Part of a small language model's weights: 4 heads of 32, capped logits.
Each number is 200 + 20 x the weight over its row's rms, rounded and kept within 0 to 999. Layers, rows and columns count from 0. The size before them is the row's rms in percent of the matrix's.

# layer 9 MLP gate, 512x128, rms 0.257, rows 153-207, columns 0-127
102,216,209,191,222,227,178,176,218,197,169,231,201,200,214,191,179,210,205,189,207,215,169,197,188,192,208,176,189,212,186,183,175,208,198,191,211,167,194,201,185,183,191,194,182,197,173,216,172,183,187,198,181,220,192,205,205,205,170,204,177,218,214,175,197,196,202,237,203,180,168,207,128,191,201,175,172,172,189,209,221,172,175,202,224,199,201,167,208,260,186,203,172,191,211,226,194,208,197,203,183,181,169,212,212,201,206,213,166,197,221,220,164,221,228,177,168,159,241,174,200,184,217,202,180,190,219,180,196
085,176,190,177,169,227,177,195,203,196,197,188,222,196,202,174,230,179,199,192,202,170,189,218,215,182,190,217,186,207,203,178,171,207,211,210,229,217,225,175,181,209,230,220,167,246,162,195,213,244,207,199,198,196,174,213,230,157,206,192,206,233,189,200,207,196,196,173,166,172,195,188,180,195,175,244,193,165,230,209,168,205,211,185,184,197,196,181,194,191,158,193,247,206,190,206,215,197,180,197,181,203,234,185,199,201,210,172,218,220,177,230,205,194,183,189,231,205,184,210,197,206,212,208,225,195,223,165,225
110,185,196,183,195,208,188,208,207,144,228,181,209,166,155,208,200,188,203,190,181,213,166,210,212,213,230,196,163,216,209,219,242,205,183,210,199,215,191,216,224,199,219,205,200,196,176,198,254,189,228,179,185,200,209,190,205,190,216,201,203,206,172,200,240,261,246,204,221,183,177,217,188,215,211,191,198,193,204,198,215,206,207,161,182,229,215,210,198,191,174,226,216,184,239,206,191,228,178,162,189,189,221,217,198,187,176,200,190,202,218,158,207,206,179,191,164,205,196,192,226,190,225,208,199,190,183,193,183
106,194,203,190,213,256,199,146,203,196,202,180,176,194,169,212,209,190,212,179,186,179,200,240,202,190,179,222,216,162,184,203,234,167,210,186,175,218,227,176,184,198,205,178,173,183,192,189,157,200,170,205,205,210,224,194,236,180,199,198,194,200,151,194,200,217,169,175,204,190,210,190,209,228,203,231,248,197,170,191,210,207,220,211,197,204,207,210,196,200,198,148,198,217,213,191,198,200,206,232,197,177,186,176,222,230,207,192,225,214,213,191,183,216,211,217,210,223,209,200,214,180,212,201,185,212,242,189,231
102,202,224,235,168,206,214,204,180,178,198,215,168,193,212,175,220,178,221,199,194,198,188,186,183,188,214,193,214,180,194,233,177,147,182,188,195,189,219,192,200,182,198,217,166,177,192,176,196,206,203,204,223,200,169,213,195,202,207,193,208,219,189,215,181,232,192,231,218,221,219,198,193,201,228,218,182,193,196,189,176,215,217,188,266,209,181,208,200,211,219,179,235,222,183,206,225,196,202,192,192,217,199,189,222,208,214,176,204,172,221,248,225,172,217,202,217,188,237,202,208,136,170,201,196,226,195,170,226
103,202,185,211,189,233,193,192,198,231,186,195,180,183,237,202,203,162,196,223,182,188,172,218,219,185,205,178,212,205,192,207,142,215,173,193,228,233,173,181,216,222,223,220,210,180,229,180,212,201,201,206,190,173,213,199,186,226,179,200,220,176,187,213,199,213,226,181,198,191,231,201,147,194,198,184,196,175,198,195,158,208,207,227,216,221,219,202,196,233,182,210,177,219,187,214,213,212,211,206,217,221,237,229,188,189,195,219,189,211,230,213,191,220,225,242,168,236,207,206,210,159,199,235,216,202,180,207,205
098,209,200,175,213,164,214,204,185,227,219,151,198,191,218,219,190,180,201,206,190,188,190,195,210,235,194,191,155,201,222,204,170,189,194,204,205,206,224,226,217,208,174,197,189,234,181,202,220,208,191,219,262,202,203,244,175,231,213,223,196,235,206,175,198,213,206,220,168,180,211,211,197,194,205,202,183,192,189,210,215,201,223,175,187,201,183,184,191,191,216,234,179,188,216,218,201,186,169,195,204,211,197,193,206,219,209,183,233,230,194,218,185,250,199,176,193,156,246,181,188,198,204,183,242,195,167,211,211
107,185,161,202,211,212,217,177,201,214,215,166,198,212,183,196,187,206,225,230,226,150,191,197,209,215,227,187,217,190,207,201,126,236,168,243,190,175,175,196,215,184,212,191,172,204,197,185,188,213,231,162,222,231,201,206,186,180,210,154,196,204,218,209,207,218,176,186,184,166,215,194,231,192,218,154,196,227,192,203,214,202,206,202,190,209,161,205,198,211,251,192,173,220,180,187,228,223,211,189,184,212,208,212,201,186,187,196,189,200,188,199,201,225,201,209,181,207,211,183,198,193,207,185,188,203,208,226,215
112,178,211,214,196,263,215,213,171,246,183,185,225,201,186,192,213,208,219,217,227,184,193,191,194,202,194,205,224,222,187,234,204,237,182,194,222,187,195,206,230,194,212,176,219,195,193,186,212,168,214,173,187,209,233,223,193,158,205,208,180,211,212,179,196,197,195,194,179,234,178,192,206,183,180,187,161,225,173,178,150,172,194,191,207,206,196,207,209,175,234,197,190,211,206,219,211,176,211,202,205,206,218,201,208,220,212,189,215,214,231,192,229,164,163,220,201,219,224,205,213,213,209,153,195,232,176,222,194
097,181,205,214,186,234,211,180,187,216,229,177,152,173,212,201,177,190,228,186,201,221,203,189,189,203,180,160,179,249,199,185,212,199,183,161,201,192,222,212,190,169,232,193,193,181,202,220,215,141,212,217,214,257,191,193,202,175,219,204,240,208,215,209,197,180,232,221,226,208,194,210,199,177,214,209,202,199,192,207,158,214,208,184,225,196,205,168,230,240,198,230,188,186,195,201,203,194,183,196,196,197,214,187,194,187,195,204,206,227,208,226,212,163,190,209,204,179,168,213,211,211,222,195,211,226,166,192,209
099,177,201,212,199,191,186,210,166,182,220,172,212,219,165,214,192,240,231,238,183,219,185,181,192,160,214,233,217,220,155,175,194,232,203,204,222,205,188,175,212,173,188,225,149,202,216,195,199,201,188,238,186,172,182,173,192,226,218,222,175,224,182,185,210,164,185,190,184,206,212,200,203,193,210,195,205,178,217,164,242,188,179,213,187,198,212,170,191,226,211,210,201,211,199,185,194,215,182,211,181,210,212,179,171,226,206,192,198,200,216,190,192,186,204,221,175,223,183,174,172,222,186,188,176,215,189,162,210
105,222,231,195,259,213,160,163,202,179,222,213,175,190,224,227,194,204,175,202,203,205,205,203,166,230,195,184,193,222,222,230,183,192,172,201,180,203,228,173,225,196,213,212,235,194,169,201,195,208,201,187,230,212,200,197,184,194,191,190,177,164,198,206,187,205,196,212,194,202,202,141,207,180,201,197,178,248,187,240,190,218,154,193,215,204,222,217,193,155,207,213,223,201,183,188,209,197,200,185,211,209,217,216,206,202,189,173,192,207,196,185,194,177,200,177,169,157,187,191,210,190,163,196,174,223,190,188,202
105,198,194,222,222,198,208,146,220,204,213,174,197,199,191,205,219,242,170,225,195,191,173,193,186,193,242,235,192,217,203,199,223,233,192,211,153,165,177,199,191,223,205,216,195,207,229,182,177,175,171,145,191,197,216,216,191,191,168,205,198,188,188,215,157,198,179,200,172,212,183,208,200,219,199,213,213,174,203,186,183,209,174,220,203,204,199,194,205,194,182,189,188,201,186,195,206,195,190,175,161,165,171,163,176,195,259,221,187,198,218,202,217,189,202,184,204,200,198,204,199,206,212,226,216,195,197,190,153
092,238,220,188,162,221,196,193,212,204,208,200,198,166,239,239,207,202,178,174,184,198,181,205,164,184,213,202,194,198,221,175,170,186,172,206,210,141,218,211,198,209,168,200,187,204,197,209,212,201,204,198,185,201,216,211,224,220,174,212,208,210,188,190,211,198,241,210,199,177,238,212,187,200,146,174,226,189,184,210,188,203,215,235,184,205,175,199,219,224,208,249,220,242,206,209,238,214,186,207,217,186,181,200,205,194,150,185,178,203,205,205,221,207,210,211,191,206,172,199,190,180,202,197,197,244,180,192,199
108,203,200,220,215,174,240,180,193,198,173,180,187,168,185,168,204,211,199,169,219,210,190,176,202,240,189,177,203,189,198,195,206,186,233,183,222,153,198,208,166,177,187,185,181,189,196,230,187,225,201,211,230,211,168,210,214,177,205,178,233,200,223,247,169,195,214,186,193,217,213,205,182,196,229,202,206,217,203,196,207,185,223,239,185,189,226,211,195,195,189,227,198,189,209,209,172,204,211,193,206,167,192,182,180,204,237,173,171,235,190,250,173,177,175,178,185,194,204,205,190,214,201,198,211,230,163,183,219
095,192,233,180,180,220,210,200,177,206,175,201,186,226,197,229,217,230,219,214,218,195,222,178,234,216,186,217,181,211,219,226,203,205,165,234,222,186,177,196,223,231,182,211,222,167,196,191,171,229,184,218,201,216,199,223,194,150,228,188,215,195,236,172,195,223,199,175,188,209,233,208,244,182,227,207,205,193,155,200,190,241,230,206,187,211,195,169,222,189,190,186,207,218,203,195,172,205,226,166,198,209,172,173,202,216,204,194,217,204,218,201,165,181,191,214,217,177,198,209,213,186,206,232,213,197,220,200,216
104,177,214,198,184,180,178,231,204,192,230,160,198,200,205,200,188,212,164,214,208,205,210,219,203,203,206,177,190,219,187,219,202,230,170,200,192,193,189,202,220,210,213,225,227,197,189,212,186,185,193,169,195,166,248,178,191,215,195,223,191,203,215,165,197,215,200,176,198,183,199,197,170,196,196,203,191,207,171,214,205,205,192,198,199,176,234,226,249,212,193,201,145,183,205,190,213,152,202,199,195,242,204,205,203,230,174,174,226,204,216,246,198,177,169,205,214,202,199,217,224,250,203,187,198,192,183,207,149
095,207,212,205,244,224,196,209,221,167,214,198,194,197,199,245,205,198,179,198,165,169,161,195,163,196,198,191,197,208,199,215,226,201,169,180,212,216,218,199,206,182,196,182,161,218,185,191,178,195,189,196,210,193,200,194,210,186,190,208,214,229,168,198,209,179,212,181,177,207,222,225,226,208,194,182,229,168,209,203,167,248,232,211,217,201,183,171,182,239,239,224,215,184,183,206,186,179,195,189,206,186,169,195,245,192,181,175,217,202,237,238,216,185,191,190,214,210,206,201,195,214,213,165,168,179,200,170,196
093,178,201,210,192,229,196,190,187,183,250,201,175,176,194,218,214,206,196,169,219,226,206,197,193,217,185,226,208,210,180,218,166,179,224,201,190,221,207,228,205,211,193,201,197,198,227,189,211,175,238,194,188,189,221,211,188,204,192,236,213,214,232,218,204,202,199,229,213,181,224,220,190,221,187,171,217,180,204,246,149,210,186,205,213,232,214,199,173,190,187,222,210,189,172,198,192,208,225,181,243,168,198,184,175,184,244,184,161,248,187,193,191,176,186,201,180,189,192,199,222,203,212,185,195,170,164,186,207
090,205,235,210,200,201,197,189,202,162,217,189,215,197,183,208,173,180,216,201,174,163,187,214,204,210,221,174,140,186,179,209,206,175,194,184,226,213,203,185,151,191,171,188,201,221,150,185,196,180,193,236,207,233,218,193,236,223,222,205,197,193,192,169,197,196,189,203,186,190,197,176,207,205,162,227,208,183,236,194,186,239,203,185,194,182,240,200,202,194,177,223,231,223,221,185,199,227,209,211,219,200,195,188,192,186,189,178,216,225,236,214,196,208,209,173,242,209,220,199,186,216,205,210,205,213,192,160,189
090,205,207,179,199,242,185,170,176,190,197,207,206,179,211,190,201,214,220,226,200,200,213,211,199,214,215,195,171,192,230,238,226,242,226,199,208,196,207,165,231,237,205,226,202,202,194,229,235,230,172,238,233,199,192,192,203,226,204,167,193,203,189,190,219,205,206,225,198,214,236,216,164,199,200,157,215,185,223,232,196,212,186,181,143,228,203,204,191,186,209,194,200,208,214,212,211,219,238,232,171,190,182,206,192,194,202,194,201,208,177,209,176,168,236,203,184,218,187,181,189,211,200,192,183,181,201,213,165
117,196,188,192,183,208,185,244,213,190,196,162,167,195,240,198,208,221,209,190,201,199,182,230,188,204,182,219,221,191,212,225,217,193,196,215,184,261,181,203,226,211,214,192,202,223,216,237,190,201,223,212,199,176,214,168,189,210,185,215,164,176,221,190,187,184,193,182,206,197,216,254,229,208,177,178,191,207,191,205,179,232,178,204,157,204,213,205,208,231,227,190,206,185,189,179,176,176,232,223,185,218,198,158,216,217,179,201,195,197,217,223,165,187,191,207,220,191,196,210,214,171,228,203,193,170,166,217,215
087,172,171,198,192,196,207,187,209,209,199,177,194,181,177,216,176,198,190,174,221,165,208,170,203,211,212,228,207,218,188,218,176,198,208,194,211,206,184,183,211,197,180,199,228,163,200,163,181,163,190,221,175,189,218,198,226,193,202,175,200,200,208,189,187,207,160,199,179,177,180,192,218,198,203,212,228,188,170,215,191,178,162,222,169,240,156,218,190,186,186,187,194,228,243,212,236,220,184,227,211,180,181,205,220,230,144,243,189,198,186,208,234,183,216,213,199,200,202,196,169,185,178,192,198,207,203,210,173
100,187,184,200,207,199,185,181,204,227,217,187,185,220,190,209,215,207,221,216,183,256,205,211,193,159,219,200,209,194,200,241,207,156,180,259,175,176,212,231,220,173,173,186,215,202,202,219,218,166,193,192,241,200,197,188,232,233,239,196,214,195,202,198,213,210,174,222,193,192,196,243,157,175,218,178,212,182,191,202,233,201,185,194,192,209,219,182,209,198,182,242,190,189,191,208,225,166,189,221,210,225,176,205,202,200,190,171,225,189,215,222,223,217,193,191,185,208,221,197,208,187,201,203,200,196,196,179,234
109,195,228,206,215,198,222,157,193,202,193,188,212,203,216,246,219,190,235,218,219,220,193,210,199,195,245,202,178,187,235,244,200,197,189,195,192,194,210,192,185,222,189,185,173,208,192,221,201,173,219,171,174,208,197,221,240,232,169,212,184,219,202,193,222,204,183,210,231,202,211,234,183,226,207,229,216,192,190,201,214,172,173,180,204,188,173,147,239,204,204,196,192,157,215,204,179,191,208,229,196,202,182,172,201,217,193,215,206,240,234,197,201,206,194,222,193,237,190,236,183,191,176,182,189,190,205,193,212
101,214,208,200,238,190,206,229,224,227,212,196,209,176,175,216,162,184,205,189,220,180,193,201,216,221,188,164,205,185,218,200,187,177,175,203,219,188,209,182,165,204,201,222,214,223,237,208,183,222,224,196,199,212,193,211,171,182,222,219,214,225,237,202,202,167,193,190,198,214,158,203,177,200,207,181,197,248,209,180,195,187,203,184,173,209,214,181,192,189,201,222,202,230,175,199,194,222,198,257,197,183,171,221,199,199,188,167,219,214,164,225,172,236,199,216,218,181,225,240,195,215,187,223,227,174,191,180,200
098,200,211,168,214,193,219,195,186,208,179,179,203,194,161,179,192,172,187,191,192,195,189,210,224,169,227,183,205,221,223,157,217,176,162,222,228,215,209,222,222,226,195,230,216,196,203,186,196,219,184,200,211,219,169,181,191,181,226,178,174,226,201,183,230,186,197,227,177,149,186,159,195,185,163,194,195,168,221,192,196,165,222,230,193,193,176,167,239,188,208,216,209,212,189,221,230,186,189,186,199,184,220,201,218,192,194,222,179,207,194,197,195,240,219,188,181,192,218,178,203,178,193,222,198,221,214,204,233
103,198,194,153,203,211,201,195,226,214,204,187,215,199,197,203,217,221,204,226,216,204,226,217,232,187,205,205,210,202,221,169,149,195,192,204,237,180,171,220,195,218,212,198,231,138,206,183,200,146,197,210,208,221,221,195,199,219,190,193,226,179,221,228,170,212,207,193,194,194,177,192,177,250,200,187,179,205,208,182,173,241,214,187,198,223,221,206,198,221,206,193,185,211,199,189,224,166,165,170,219,222,221,207,221,209,200,190,192,197,207,193,171,205,211,181,208,207,197,191,165,189,166,212,191,196,171,187,156
098,220,213,208,175,180,189,209,206,199,198,189,207,174,224,218,224,202,217,224,197,189,237,206,203,198,169,204,210,208,206,184,233,185,188,175,164,179,218,199,206,185,211,218,220,187,187,221,194,197,208,182,224,189,230,204,186,224,198,208,219,163,204,200,185,187,202,202,168,213,178,212,210,182,181,197,169,189,210,179,239,242,187,189,218,159,219,219,178,207,202,177,212,201,168,175,234,233,231,211,197,215,224,191,151,202,196,199,169,209,190,191,191,199,182,218,154,229,230,243,197,178,147,190,211,181,177,201,209
100,193,206,205,240,238,190,169,231,194,164,211,200,207,215,187,178,180,230,198,187,220,197,208,231,170,168,227,217,201,207,200,211,196,185,163,199,197,205,206,214,170,211,188,223,192,187,183,202,220,191,223,207,191,206,150,209,279,197,189,213,181,196,217,176,210,190,201,180,172,192,181,231,191,190,183,225,170,245,214,217,187,201,194,186,200,210,217,218,206,215,173,185,212,204,157,214,218,192,222,189,209,199,224,198,206,224,211,222,196,196,217,216,246,204,233,199,214,204,196,195,189,176,202,164,176,210,216,183
098,201,167,197,184,224,224,161,197,185,162,196,210,233,191,214,195,198,166,186,159,188,153,203,175,202,178,187,177,189,187,190,201,194,211,192,225,190,203,183,194,200,219,238,163,199,201,200,205,219,197,184,210,206,184,177,207,218,218,193,197,243,186,181,178,218,169,211,164,175,199,190,191,224,185,194,176,205,212,179,206,171,223,221,183,172,217,132,185,175,170,209,161,199,210,217,199,174,207,198,199,216,215,218,246,206,193,181,192,192,208,206,171,175,207,229,215,207,186,195,202,174,201,177,216,187,187,203,226
096,216,207,195,211,202,181,169,181,210,228,204,199,207,179,164,208,239,184,199,207,212,216,203,213,211,175,215,209,223,213,186,163,182,180,173,190,186,163,176,231,219,175,178,192,223,211,202,208,188,212,225,204,183,198,195,217,201,218,155,239,184,190,201,194,182,209,225,213,179,167,203,198,179,201,210,212,211,203,232,196,197,163,201,191,194,236,224,209,217,210,185,204,221,192,202,224,227,175,181,166,198,231,185,197,215,208,186,175,196,229,185,180,150,214,224,218,162,222,175,208,152,220,187,224,167,188,222,193
099,206,237,187,170,180,197,206,192,157,189,192,177,250,198,213,199,160,248,227,202,176,230,173,212,219,208,200,196,183,228,237,180,181,214,222,216,198,178,218,207,181,204,201,252,191,178,202,234,196,184,192,172,219,213,189,158,221,227,192,230,225,203,213,213,188,195,223,186,221,191,162,191,190,202,189,211,207,204,193,219,174,218,198,211,220,194,174,209,200,185,228,225,180,197,209,185,150,210,219,192,196,212,202,213,186,177,177,177,191,204,203,185,191,194,181,210,215,216,197,175,187,177,190,179,171,195,184,164
078,184,211,203,216,228,212,218,199,173,208,213,206,218,161,212,182,226,221,197,211,212,201,199,213,229,213,194,159,187,218,199,201,215,198,197,205,200,218,221,213,182,167,199,196,241,168,173,197,208,220,209,224,211,199,218,197,167,214,222,197,255,208,180,205,217,191,201,210,172,213,194,174,179,163,182,204,170,208,165,188,225,205,185,142,163,190,204,221,200,231,191,212,221,192,199,182,187,268,203,201,185,217,210,188,167,193,227,233,195,185,202,218,212,187,196,210,210,204,191,162,175,200,209,192,189,224,169,203
087,201,170,177,197,234,209,176,186,189,186,221,197,199,187,213,194,190,202,231,212,200,186,198,218,165,183,223,200,217,171,204,198,210,211,161,173,203,179,189,192,192,182,203,188,198,166,225,231,171,180,233,163,211,202,197,206,202,218,197,174,208,212,200,177,227,170,218,213,194,180,191,170,240,196,193,228,215,238,205,217,227,221,203,170,172,227,247,200,178,182,217,198,167,200,202,163,212,195,211,205,227,199,216,202,205,185,209,182,180,225,209,220,164,182,185,175,233,200,155,192,190,207,197,194,168,245,206,194
096,218,218,184,202,218,239,240,236,190,223,217,229,211,182,163,183,171,183,202,218,208,192,186,196,173,165,186,193,155,192,202,219,227,211,207,207,211,202,205,192,197,225,228,175,222,153,223,165,188,227,199,190,216,195,197,214,200,206,180,230,187,185,233,180,194,173,189,223,200,199,230,201,213,157,192,224,189,199,217,221,204,203,182,186,165,191,219,209,232,175,179,208,205,210,195,222,195,201,191,194,192,196,190,225,200,181,256,211,189,201,185,196,181,249,202,223,196,227,203,166,211,216,188,200,187,234,204,194
105,234,172,209,227,211,201,195,198,213,195,165,224,219,197,219,181,190,226,175,223,200,232,209,204,206,215,175,206,179,209,224,197,197,214,202,215,208,209,195,192,198,206,186,205,167,164,190,191,200,159,195,239,176,247,206,216,210,164,174,223,237,234,193,242,207,188,214,156,211,207,175,163,261,189,192,196,166,208,233,205,199,202,204,200,184,199,203,189,211,197,203,220,209,197,209,228,188,225,184,239,197,190,186,193,228,199,185,170,188,201,168,208,225,169,200,207,226,206,183,186,188,209,223,173,202,210,186,208
095,185,177,216,177,196,193,209,219,173,201,131,198,173,245,195,215,180,192,212,209,239,161,232,202,176,208,196,219,218,181,169,185,202,198,206,208,180,162,187,227,180,203,155,173,213,162,226,194,174,211,193,188,194,186,159,182,210,211,229,194,211,206,193,194,208,179,181,221,208,194,185,189,186,215,189,184,188,209,188,222,232,213,175,195,174,203,209,215,194,179,169,180,250,208,183,201,182,218,207,184,186,176,184,200,164,189,190,216,203,208,227,211,201,207,216,223,178,175,192,194,177,209,186,181,186,165,200,208
100,191,191,223,172,174,204,197,200,213,185,212,168,235,171,224,212,196,223,189,175,193,162,191,198,185,169,171,180,197,181,201,192,168,232,182,212,210,175,210,187,216,188,180,171,189,206,201,180,231,168,217,185,187,197,188,243,167,174,209,194,197,188,161,210,184,203,218,202,213,201,205,213,200,229,239,205,240,157,243,222,180,203,211,182,177,208,231,165,215,208,182,209,194,199,203,239,212,197,208,184,197,220,182,182,199,220,211,194,176,226,196,177,207,169,211,205,194,214,209,190,210,195,253,166,191,209,209,203
101,201,209,196,150,221,208,186,149,214,218,175,229,204,199,207,210,200,218,211,193,202,185,214,193,180,191,219,198,177,201,172,191,176,191,170,201,212,202,207,188,242,203,190,183,195,187,179,213,212,220,208,203,197,214,184,217,216,186,207,190,199,238,214,205,165,179,197,209,235,214,179,203,175,216,188,181,219,214,215,207,227,226,196,225,255,211,186,195,224,230,209,209,186,198,209,234,221,202,208,239,188,182,179,205,241,209,230,185,186,181,202,222,206,157,196,264,188,167,173,185,208,191,214,204,177,195,199,167
100,202,214,179,219,200,193,182,218,196,191,198,226,195,203,203,204,178,187,188,216,215,198,203,217,217,170,219,210,251,217,208,188,175,167,192,224,207,207,220,194,153,200,217,236,167,181,184,211,220,235,172,207,174,190,167,240,235,163,188,188,206,244,230,208,206,202,176,206,224,204,171,196,200,184,221,194,210,190,206,203,213,215,214,236,214,183,185,175,237,207,202,224,190,176,222,182,182,205,191,216,209,192,184,181,164,233,187,200,179,172,203,215,159,157,191,227,184,198,217,196,169,193,185,186,209,216,193,195
103,217,239,223,211,196,208,191,228,162,214,175,212,181,213,244,198,192,202,176,221,213,191,192,224,202,204,202,188,148,201,197,187,212,200,199,204,142,191,213,225,221,177,190,219,190,218,211,192,215,227,157,197,183,210,212,180,221,179,189,225,186,203,219,226,217,195,193,189,202,211,150,212,227,214,201,181,219,179,189,204,190,194,232,210,174,164,235,208,234,189,201,223,183,232,203,198,190,190,218,187,192,168,223,199,204,172,207,200,224,208,223,183,213,231,205,177,209,182,197,191,145,199,228,216,190,192,174,199
099,195,185,197,201,196,200,215,208,204,207,201,147,224,271,203,177,158,196,220,213,202,218,197,214,201,191,197,203,197,207,200,198,200,240,178,202,216,180,179,174,228,220,201,210,200,187,209,195,174,147,205,225,183,179,233,216,191,219,200,188,176,195,182,187,220,204,206,212,216,193,215,196,199,141,169,215,152,226,218,218,227,227,198,209,175,222,175,185,199,196,190,202,235,214,221,231,198,223,207,226,173,182,201,180,202,203,206,226,189,189,227,212,164,188,177,175,204,234,210,197,184,210,212,183,196,209,192,206
093,194,182,224,190,172,205,183,172,207,210,181,223,210,232,216,217,178,214,204,195,182,199,200,197,201,191,166,162,236,225,188,191,210,133,171,180,248,174,172,218,174,213,194,210,200,169,197,202,187,227,233,187,223,220,211,213,201,169,203,187,229,181,183,187,180,219,160,226,190,204,186,200,197,186,200,197,177,203,182,213,192,169,223,164,226,211,167,201,218,189,185,191,174,234,199,183,205,174,209,190,194,194,194,232,237,193,213,189,203,196,214,220,187,172,204,181,212,197,213,210,195,192,186,195,180,181,243,220
101,202,200,186,209,249,230,189,227,198,208,137,192,189,226,220,210,200,231,223,183,180,176,225,193,180,215,224,214,186,201,219,216,225,178,185,212,183,171,183,193,192,179,231,195,192,174,167,151,173,194,195,208,202,189,215,224,223,183,237,209,223,209,214,185,197,192,202,216,194,205,186,165,216,184,200,189,212,185,187,197,213,179,219,156,219,179,211,187,206,193,156,184,206,205,228,212,178,202,200,198,194,211,201,190,199,219,218,201,217,164,200,212,240,230,192,173,216,229,207,213,205,196,189,167,167,234,206,178
097,198,205,192,194,203,194,215,205,198,173,206,203,223,200,206,198,209,220,203,197,182,183,184,211,212,184,206,169,202,173,197,186,177,228,202,233,211,217,186,198,218,181,215,196,166,204,208,206,213,235,185,199,222,223,207,220,230,209,184,219,189,187,186,200,172,198,175,158,210,219,170,199,223,152,197,197,200,172,206,172,233,239,233,171,202,194,214,223,212,228,234,186,212,206,201,188,188,218,196,149,160,206,219,200,236,234,151,200,176,179,197,214,200,187,191,165,218,195,211,201,213,222,228,202,180,200,259,210
099,226,194,197,183,225,206,213,197,171,206,206,179,208,202,197,179,227,198,194,210,164,177,247,232,168,179,214,169,212,173,220,192,166,182,224,186,250,191,183,208,165,207,212,221,163,207,226,191,164,177,204,213,226,208,191,152,197,217,196,193,198,224,201,193,226,194,231,178,213,180,187,191,172,211,180,167,180,194,214,169,206,183,211,189,189,186,190,198,190,183,167,216,195,220,164,175,176,205,209,197,204,188,226,183,198,186,179,192,194,219,194,154,193,207,208,207,177,203,191,227,244,172,214,211,212,192,195,187
110,179,220,236,213,195,223,189,207,209,203,173,185,220,200,192,207,225,223,202,208,198,195,184,211,207,196,203,189,227,187,164,218,193,157,208,174,188,208,226,165,231,202,179,215,160,173,185,215,196,204,194,186,230,152,211,189,208,171,212,162,194,202,164,172,238,179,201,181,205,195,208,189,211,200,180,172,196,189,188,177,201,191,195,197,183,181,197,194,215,196,160,172,185,189,173,206,197,177,230,193,195,155,175,176,217,209,195,190,217,178,188,201,227,187,212,223,242,220,225,178,188,186,198,192,152,240,216,192
101,177,194,187,194,187,167,218,177,185,159,206,198,209,199,192,234,191,195,169,207,229,189,231,171,203,201,190,195,220,221,227,223,186,177,212,211,202,226,209,220,216,224,214,221,195,165,194,183,197,162,239,204,252,211,230,188,197,200,207,200,224,174,197,212,230,220,220,181,181,182,194,228,186,195,191,198,186,207,207,178,187,204,180,217,177,239,177,198,200,199,163,236,234,188,181,208,162,231,211,180,218,215,173,202,176,163,179,192,194,184,205,171,206,173,182,173,183,214,240,183,209,209,197,195,194,194,221,191
101,182,190,213,217,185,167,209,220,191,239,206,215,188,172,255,252,195,239,178,207,182,211,202,190,193,218,188,177,158,221,187,184,208,199,187,216,177,181,178,195,171,206,223,181,197,183,198,201,175,212,187,212,187,210,171,220,221,195,164,217,203,213,166,235,200,208,184,226,180,210,230,205,162,246,220,193,195,190,164,184,206,183,157,186,183,205,183,168,213,214,222,214,196,193,196,205,227,197,203,215,205,187,227,215,176,193,210,179,194,189,223,192,167,186,195,202,187,175,186,183,214,222,195,217,186,180,214,229
098,197,214,174,210,171,182,204,228,182,163,196,169,227,198,227,208,191,210,230,207,205,166,200,219,200,207,201,174,241,170,226,193,178,219,204,196,211,219,184,248,174,182,206,215,200,204,208,214,203,198,217,207,199,185,193,217,169,182,181,180,167,185,204,195,197,199,195,200,152,188,196,192,199,221,177,207,211,227,228,209,227,207,198,193,205,189,184,187,193,215,217,205,186,173,177,182,235,189,222,168,206,222,214,208,178,199,187,168,178,202,207,165,168,235,152,150,193,149,217,181,206,200,194,208,198,205,171,199
103,187,198,198,180,204,221,226,204,214,218,188,206,165,196,197,194,229,182,203,163,196,156,210,231,172,195,218,179,212,201,166,201,170,215,215,172,221,209,205,176,204,175,173,203,171,188,204,188,189,200,163,197,215,210,206,199,203,204,243,184,218,180,188,168,212,180,183,247,259,225,197,201,210,164,200,209,212,197,200,201,171,178,226,206,215,164,194,201,229,205,167,221,158,192,183,212,191,226,207,194,208,189,224,199,220,183,208,194,196,222,188,229,190,227,194,168,185,187,194,191,172,228,217,186,175,187,238,198
111,228,213,193,176,210,185,215,208,179,198,203,189,180,203,186,207,204,199,204,158,213,219,177,190,152,181,213,180,211,186,200,197,204,230,186,222,211,205,217,199,195,185,222,219,175,210,216,204,187,190,169,176,198,184,167,230,202,188,220,194,192,177,199,172,230,190,211,193,199,181,234,218,186,206,205,173,208,202,140,199,189,204,219,179,235,200,228,168,142,173,184,203,228,161,217,184,175,189,195,201,215,192,180,168,206,233,157,193,215,207,217,176,219,197,190,219,201,170,212,198,179,201,222,220,187,152,202,195
103,210,236,175,213,214,199,170,214,236,198,203,205,189,214,203,184,190,193,211,211,196,226,193,194,191,191,185,220,217,191,197,195,195,223,199,220,206,229,174,179,201,182,179,184,196,212,179,219,186,208,194,160,218,182,183,191,198,185,189,166,223,177,162,232,217,202,190,199,182,188,212,215,177,192,207,214,198,208,204,237,213,214,154,185,172,206,207,194,209,196,165,165,200,177,161,211,154,229,203,210,210,214,195,193,225,215,200,255,216,240,208,199,212,166,181,176,229,226,179,164,160,197,209,174,181,189,222,221
100,243,178,177,197,185,202,199,193,216,164,206,208,201,190,217,206,225,209,180,199,195,210,191,218,182,185,205,160,225,170,172,210,219,221,202,205,222,221,199,211,181,216,244,157,181,199,214,171,209,198,182,189,195,143,184,203,166,219,213,178,195,181,210,189,225,179,167,221,183,199,217,203,195,217,205,204,178,197,180,174,163,186,203,185,200,224,195,177,176,180,180,219,172,213,223,203,202,198,231,195,222,220,203,228,217,233,214,200,211,221,208,192,161,186,172,216,237,176,243,177,194,214,223,197,193,183,196,229